From a checkpoint of a small transformer trained on Wikipedia: 2 heads of 32, MLP 256 tanh GELU.
Each number is 500 + 50 x the weight over its row's rms, rounded and kept within 0 to 999. Layers, rows and columns count from 0. Numbers have three digits each. The size before them is the row's rms in percent of the matrix's.

# layer 9 attention query, 64x64, rms 0.312, rows 0-31, columns 0-63
098:460526480491454460503480385517463527401394491524559485456482553544479534472549481415529477495492570437382505491481516578508482516624449461418523525502411519570489479503583520419505511520568531
103:556569506589470436522528480491500440469468505474420524421549497479522479548548481642558519578486570552460577450540448524538497419415474501598481522551496539484542513501477487579467488519609556
108:456510514569522484479528469449514456557518545445517472448527462479499620481404480382566518424473598530497412507456509497562540560526454495412492559515530482556424406476521516412538529547433493
101:495500508461528497494484531462420379422463479546513536545548519518544488468500455520574422374494484403550369472501421483486411502455502492537529448521546450569492500547518467398465527474530572
096:465467526425535443512530419485495554425555471500423506462499447480444520474380467566523521387474514478505482478529516537510425527525411512460460513531471541511459563412546618566524450573470591
090:480521620461457543506552502505422587437445465481486570424509523508452479516477592524536470527559493517442478425513459511447478449482557466461505401354533456558476604532497506482468483458461430
108:571504444443471490447565620443585483448446479496522429453544467441500554477584466533513573565523390431539496476520482551528559478537525526518545530459456510550556590510488585477582508429482540
094:483504520590515452454535520518456514551564518489465468459539479510529550560500572545536481459533539523437431603441560561453522543501444406424476546576472370468406528432514484507591431475512481
106:539473424537506600542499579545458424493456523524506440521520603508472462529466469506474434553529458464575621445563476548476541579402577409526492574512461482481474549533453522535538442556519508
100:468520503590489445465477450445529466527524552566553485441572450528462529495474429432533449451388617434547498568536459445544522467504525560542516488477554469517430511509581465443536383557503442
098:466432481406491469485546456579526499450557483500492453509520498571507504535498541601559481615468514455579473465408517476535563536476450434585515571517483596440435451491566447511573514437555544
081:477476465512559564593517473516525561536530439535541636477445455499489426559454599532502533569537492564468560484544539529516521491442462559472493541465474438439393503586552568473460448535495419
122:519463514498523509503486484540540453559462480480597501559477464474512457492516473511439520500562477478533597482616447428396488443406487618464442429530547536400558551489450456571499543543561461
098:475539451488433540424470555582492603420423534512477550506470482459472517484512458487561546492518580560476457479412441488478517487545442558380556491506540405470500414435549500501436441472571547
086:579509580433514411403491511555444409510479479567486574464529489482519453447512508536527464477413476444524416587528539505501588614507564489483537484532525528481465442429388503506570511478533506
103:479517497541524423592540435447503487474503433485526554518552520512427537503477515534612440445527401459477454544446530544461516447590482459500614517486594501471441484541486532482514541452633565
082:511520421566459465405563400520445518581486512440486477499444435571523473436583442552488634581482495472488491528551531478449462529564491424415510583503562504522509479474464547423522481465488501
095:524487462545572527491489569486423475497482372548465438628453568448520536535406588463520506577490548509524539484600485376474465455541525579524559521450476508509549477491555530504485519506504448
100:514532493465498459469556503419516470559521475394499555517549590523581558434469466540504536562478455427524521568544507548508394534373450497449518479418471519412421540537474466505514465479595470
107:596462535504511432490515492491498553570487554529443461567590517439506463525516584523510413524530554353513473514429458490446502447522436500519513609557532527551528539599485517450563558468500568
081:551445495579412510512506481480515498520482434534440525452593452507522530475515598508517574516469493566591592493508445474522520497458452531510365420571528516364524460405524532517500480505501555
088:427521559475548515541452539524437428428492480419458457444477502455457438519554489490445440529509522556494558547511467522489491473611442422450445539553517648433547508539509480439610460501453508
092:440484455531442470479582457563485502553545485546461543450525462550544427578501546499612524488470421476434493401507510456431413475591511492483441469400497560496487540405586484458495533501518556
085:445459522491500456545449491420591458552419429518527529578537490499514514478411499440535491578460488513556457501521487572508451560568553535444453531596514533521482540399475478552505403471511631
093:431460415417507513534550481435552523454481498510490557433502528473457469438418503564544512575472519399439380476423456461512447510502535465491518536453423431506564525459574478405480502502436425
096:415573469522496470603445505474493536570570579548524474520537494548530463451481594498419500536536571515511596576461487517586539516447542500477527536436554475506583492534472390582524498569527452
093:490399502492548570461520355519471430532515534490580528452463539505464552618546511553514421424494486556454531455435493543517545586507495494568510535521572468575585508504489507453527405494504532
095:388479536489509486518488405569469584512535541456548481392531483481416570440559552524481443521496590449470444505445521410462478513565399466408497551459470524471468522439526513407480503504536509
102:461468436459487535516492471481500455400453516569480513458485472452626471424520519457553457452485438569471635404401477404497555500468579472506487507464495497494488540400458529473469510481541434
093:515483528569565372511425454470539520431601486523539477456481434578486449534421438403449441530502445501476467515507463492557530540492430431480545463541530442463449429509538508476396446478568495
099:402572525504454445493481454484496507488495409542468493428490401494408568507430531450477417563469553423523513447454497438503577608517553462528521502496485594519582505600474569458512520515475490
097:448497560512582618496520486452508538478463532440516512463476448600511587481534415533576416459525495505644526475479454603446537468528510526528531582514464491522463543477479431406507498543540499
# layer 9 attention key, 64x64, rms 0.302, rows 0-31, columns 0-63
100:411481435549481473548502471568540562467476491455470604470523496573584405470528499526480490502380547468423455555541464568585514564510458504469422454495539456415508490465523497472479406536492419
099:476612498444449484520535498468501543512553466457461552435519426506535487480574542578529495436477547518490506526462584607519494380385485582515546622502447498560495464463485544488448441485458511
099:561495479443522461545465470558471409380581550518514483559516460552487597588481516477381461409479467591433412576497500442497501474541511520505422477514464485460535508506554545508491494527447429
101:567500487556514474417502470570370452482540505511388524494421503586493447539499522515508541501478486550476494464351573563485484442630458468558543483481488550481464512560503485461487438550532522
092:410535446568447532536482468486480460512519564572536468473566493528495538530456563400528508535398484516415478577500555507548435558386505458506572586523502512463452487506553507479429444610484449
090:500552529586507515562521521419455586522496542490493517447464467490470516557617565425521549530609609480545566438458453438552537565538541480469544471472486404438421556464453526480493463511473473
099:413471536580509504450507449503540566471466511424440409491556532526505539524497506482537556444472422441508510581481458490552513493546470522400505563410508450638528543461526519497478445535532631
095:564504525484464547479493513414422531611621490518532517558532459531456504600523511499472486542459480553453443541526506411505509465475521564545463515528520467382550514428559416471466614486478435
103:520447488536476607388444507448442554541474439506488545501497490431555536504499488605533491457397401467528583511526505451579519445461471483475584501528471401562432548552494479443476483543528552
102:505457536409446419480549434466480477451519447462434553545407395541519481530444539444528467541469543480493496470572501468420477434511427490475474421438484562480468494534576529595499445604512430
096:387426541496456469491492475487540481473539469533540492488420461486482445494433522553536450508448541487495469501460548581529563552465428517529426491487366484511461504499600494397525609424409468
084:587472556538530544493503548426461490640478487547587475453547519566516571556585472548467515606554587502466566454612463492517565476424503456466526514502492527465501449489519581495535560501495509
121:568462500455589497577550519463582504477467470484523448530571487423508421484491505477519393520515541450538608402579529488506565424537497452551559549533500528591559447478415469554491476538518552
082:557513414577576501504506575539581548477499516532480462462523526533491369526541504511446603469654498540492465506550478477460572533537480561442489540486513531444512531436538468494434450587450454
091:518473570469471605533497535621454484531596512544407536533471539494487503511478563530451429516467537458497430522365474526510462458528442442542580453497462448574510509442602446541470551494487474
094:497416508624463587567425466488484447533549529472409539508518486480463461524491528506541480509581519479438494593441517628455509471547485489543417491520557518492410384497456530523487483455426482
083:504526566497422474549477596418503491470475506425443553511527564519533497480497540526503581520425363429441435436524472577519461474465431574484474535472446521535645495493503519558464512509549536
096:535353408463476509419582548511427407466408493460565477497499525503512522558470564581552509525429560443486565527549530490537466508583502529496496536498540482581559485447476518463502525507457596
094:495468540483490587479439534439466536496421463497415501495532507510499532456535470471523532611493500483559522589484509458514422412489457474649439472478442481447632543487392514468495488448508454
113:577520564478485490412502355500520490494485481522420565453555461495470453468472542456512441495463463424487364608469506554515479513605481472451507538507502483519466448520514503453464501366531541
091:505505481480532493544513448491518497525525448486517468533577471379468483451350497490395500517528499594491562477576493537409487502428448523519533540458431559497631552454482543509407547476474515
092:467476516511541489540447489459511472460551549492507575454590500445434510537518509565519410534391603403556441535453455482546536468465500503498519502506589562482532512604580504378556512548492548
094:471522485559424431482574450423476546495591513505548589567534557501500456448510591468475553578577460461433520432514541566583518471477570592486547525463447571442521486540496493574475486483443462
095:457506501609384491523535457577441466488505588569512595557549466537473532478346515450496484500437486537512506529495485434416527528506515406599510564499531469563529504490525552491449448471509509
093:496494503553532439479540507540510521555386519510481533490377506554432540444564469500600470570499508548406465471447485441616507464519468500425434474507477504436463621473565564465505476507451464
091:506520507382491507481502569545497594493490538557510507484522484445426538472429399498574422511430590512558559482619447497429481523477562449499498446541457499537502496503400463506497618456508481
089:471500460607552477559389477408494518585536471499522569476537515541516518499457491499518451353491523553498484542443554541463524489567598475501460468525433400495537449563549487533528537529595473
095:469432533522536522531518523470609474482514530479489546523515488517545461553538540444516486505438558500490432497431484507531579545599490497425389546530456585375455548456522486479526497488389378
100:466511458601494508479485509630620531520491466515394483560501470481541410517512522480447561418492589525435577422485506496550450412529542588482577489510493503551471481478497465528542574454508516
093:453484511483442480472493582529481450501563546373502521523442411591427528498550444517500477520507437478509489396476535435432517571547482414499516490519522536467561437463494599530497562442417415
100:518432540517417495536522547540520498443536508488595507492444486443427593502430468454452392469477542448470522491444462568512508556506473412408447503489418533549435491479532587404596495494488461
102:457566594563585597432457486489524440484460491484463511496517468547528431565457563508560505410514446511503561505462451549432513448449600495510418473520416518509455540546453454466495418527601537
# layer 9 attention value, 64x64, rms 0.238, rows 0-17, columns 0-63
103:518518538465467548487445522512476525463497540417451557486440548524591624556489475507498612462509504487537553515513447453537561476528428493560450481420529436496517392476407431606560491503559470
104:425521476557342535464551530529557550574479473524489445573457496469553510533509355563455492480468475430448524454505483516449417496532528478420545493572460580541574534505538526517481484530517435
100:482494449529375516494446537573520443622456538488564489538454575487453559486484505460388457480475445491474572511518488481520471555491612430472525555575491536447520461549520482536439503583553577
118:666609485498494503489423448486436516516468610480506504443486534497428467452518479505527507451580516523472483499552552609465432441449472485518517540549456448505467496508481507571407511417427531
103:513539504534574423473582539486446500472476466457393484540530529519523378470560420413434584573427500471491524458513558538433561539529513480529508540516416519502544478580550540423518473560569505
121:436411473437435439530529478522482513434462569492464554581442418442478541460422463427429447505521523484577528472508505480579479564483492546480445584469452460449475506478598473428451591491562536
095:464446498484525478609449475482451525557550470455484421534574566528548509500416530556409550510546545454440491525458596618430470520495526425431536415500560583539493569478475504536543493459509488
107:483508524508493584557496534419505499484554546504506509483484512570443445551452419501537561522419499434583573480491446496515581518509547524446536580432484540525439439559637542549606567518455486
118:529538545494492525480402497502492602441495485440541573519475475476542503569530503546458461453547445546595486423572466475456431538559498457533427551458445539473476499591377507460457470546616504
111:437461439503577508574517466550406464504482520515462438415503597544506480596485439556479571426484463485434502511566579500552507464503493444503555378482516521508517533371544462519560535448482510
084:527495616552419549562501516559527440466498479427472445461449635548534562614502454514498533523517449562516550498563499473614439484560476504513437510547511435530591513436482450486506496522470469
098:454412518504423560520550576460449557485520454566566461519535552507493479520475537490527475547483410504515508432379615413479443573544498475481579435452565550463483448506574455461489537451492550
119:388516549540525552515406473519499454435595518505508533446577460533412540552504465487463470454488538571542575464530470497482404488468511521418484553607465430550569492462459539508521611455520479
122:504522491381513458590516464522431465525584493446502465452553561490408368439555512431546464549478544469457522616430496521450474485448498465546535554469579584480491475530490465437501501551527511
105:543573502540448517472427516597470555524542530645482446529526422488446531476550542539407479460538476447453507482430559454483625483537504533502470501508540426516577508513463468521539456382520477
124:629551459569544577509536556471409451433518462508529463401480523581521444532582507471606520540490529521474511453493429507547570496475569564487491524422604482540487547554456519494455498452470473
093:475448513542430498526574522526451495385452505483450406526456557495422390419585442444493532553495415430507528493476495435477511507515461493424455521624493483522526486552600502535474509501539445
104:486476407546584461514418514569440420493488461492486482519466486560416499517577482421464453504462525510492575521483384577497508495500527505481449447496468528529506544566388488594376542544553503
# layer 9 attention output (transposed), 64x64, rms 0.776, rows 0-17, columns 0-63
096:521465460536466553498524467536526470470537457552478533521462504446384467473515584487477393616507548492462422525550548540488476580548475511487501552497403496508519489609495593378473442502421492
113:526425486428604519533411519419461583488583547481531540410557441511485497519500521486593439485523574515505485522471496482613506454511479545473501367473523477445398524481522458462463563532466526
098:454531559431519471496576474405499643476487472474430485519509463470574546486550522538613529511574544502546497439507429516483496371468479506445497452392511512525427512527550496461475510529521411
127:388485465471554590464574549561526450508497437479523513543503495461499529532568508548546533488406461532493515441423494509483527626614533404485466469477519596501468559475531511525602522497565461
101:523506483483515505543464479491507496529593604503611505511463539487455523524500562538491463408566424510524488599459465370494439425428452523517475466499566374549506480514489452516438560426533473
131:502579556536528516464571482438494489529536449616518526530554550546478446531563472590504527426490528494472504539536539478493436342442476526614523433460520440587514469531462513508514482571457438
104:484471500553501519432510518543586393473461458580524515464431397489491537504564417478577499478541404562524491501511379363594559497529485491453478535521511479474528496480506452538483484544457575
109:436490453497484516536489503536551574611547543493512469543566455453545503442573602539482506452471556537449441580542529544549386555448487469565470433533537496454481541465367478521450435493509461
114:461533444477582498513515535458541502440521499498460421448512544505408475474490424494520429569457484467349433523454597546475429410539424464514594490532505486529558521496589543514491552483485434
110:553448599526527512443479507509575464487531526500528496605468415512502487430523550447539499523578475607528540566486435460388550539515483495438452539515585522444458480544433579512504452505420581
082:597459415401549527438474413510487562487437490579481561546527410470477458534490598443468495514562642525442465496519500485442481480464521495497533522413485513499441526542422572468543468530469521
093:517519459514579450544448486494598451564473511526411494500526464492584567465561395423467471483488561556501484565478444558572599430432461519476508512505461407545527572474504487484485455609518468
120:628493417463455500449585495490516479582445491539458497517485527513523462459450638488603482517552465432479442486500571480491532504536459470552542405440591568489429487502501476517556450576477486
128:507473536646543472455475564479502510537405482448503421551467511452530596565526519543495616444512401564506527484514489508513553497551521557419485449487458389522551501472485462528525508408525453
107:538442516445507490513584509492516399478496400411425600477488612532584523487461455456535503570449478517559526456504460523563416554463438518529477498519420536467517465539513418456474451598508496
136:446448509423495470495447475574523486531450519483434424538498484468455530530384533483372502465468513464466447479514489457464477589475447420515436530552474486447421496418475473582618444482572474
097:563436493440544483546510499473495468538532482554529599475535439540535593555467579525525559423551509563546506562465475454537520432487449504618420425406533387523447513485459516486545496489509429
107:531523571499486457478601524508546538486438471469480464507509518491506498510420578582552583575615401468490473462510520458509558504494381514492442533491545432454399417468547551549568476486464454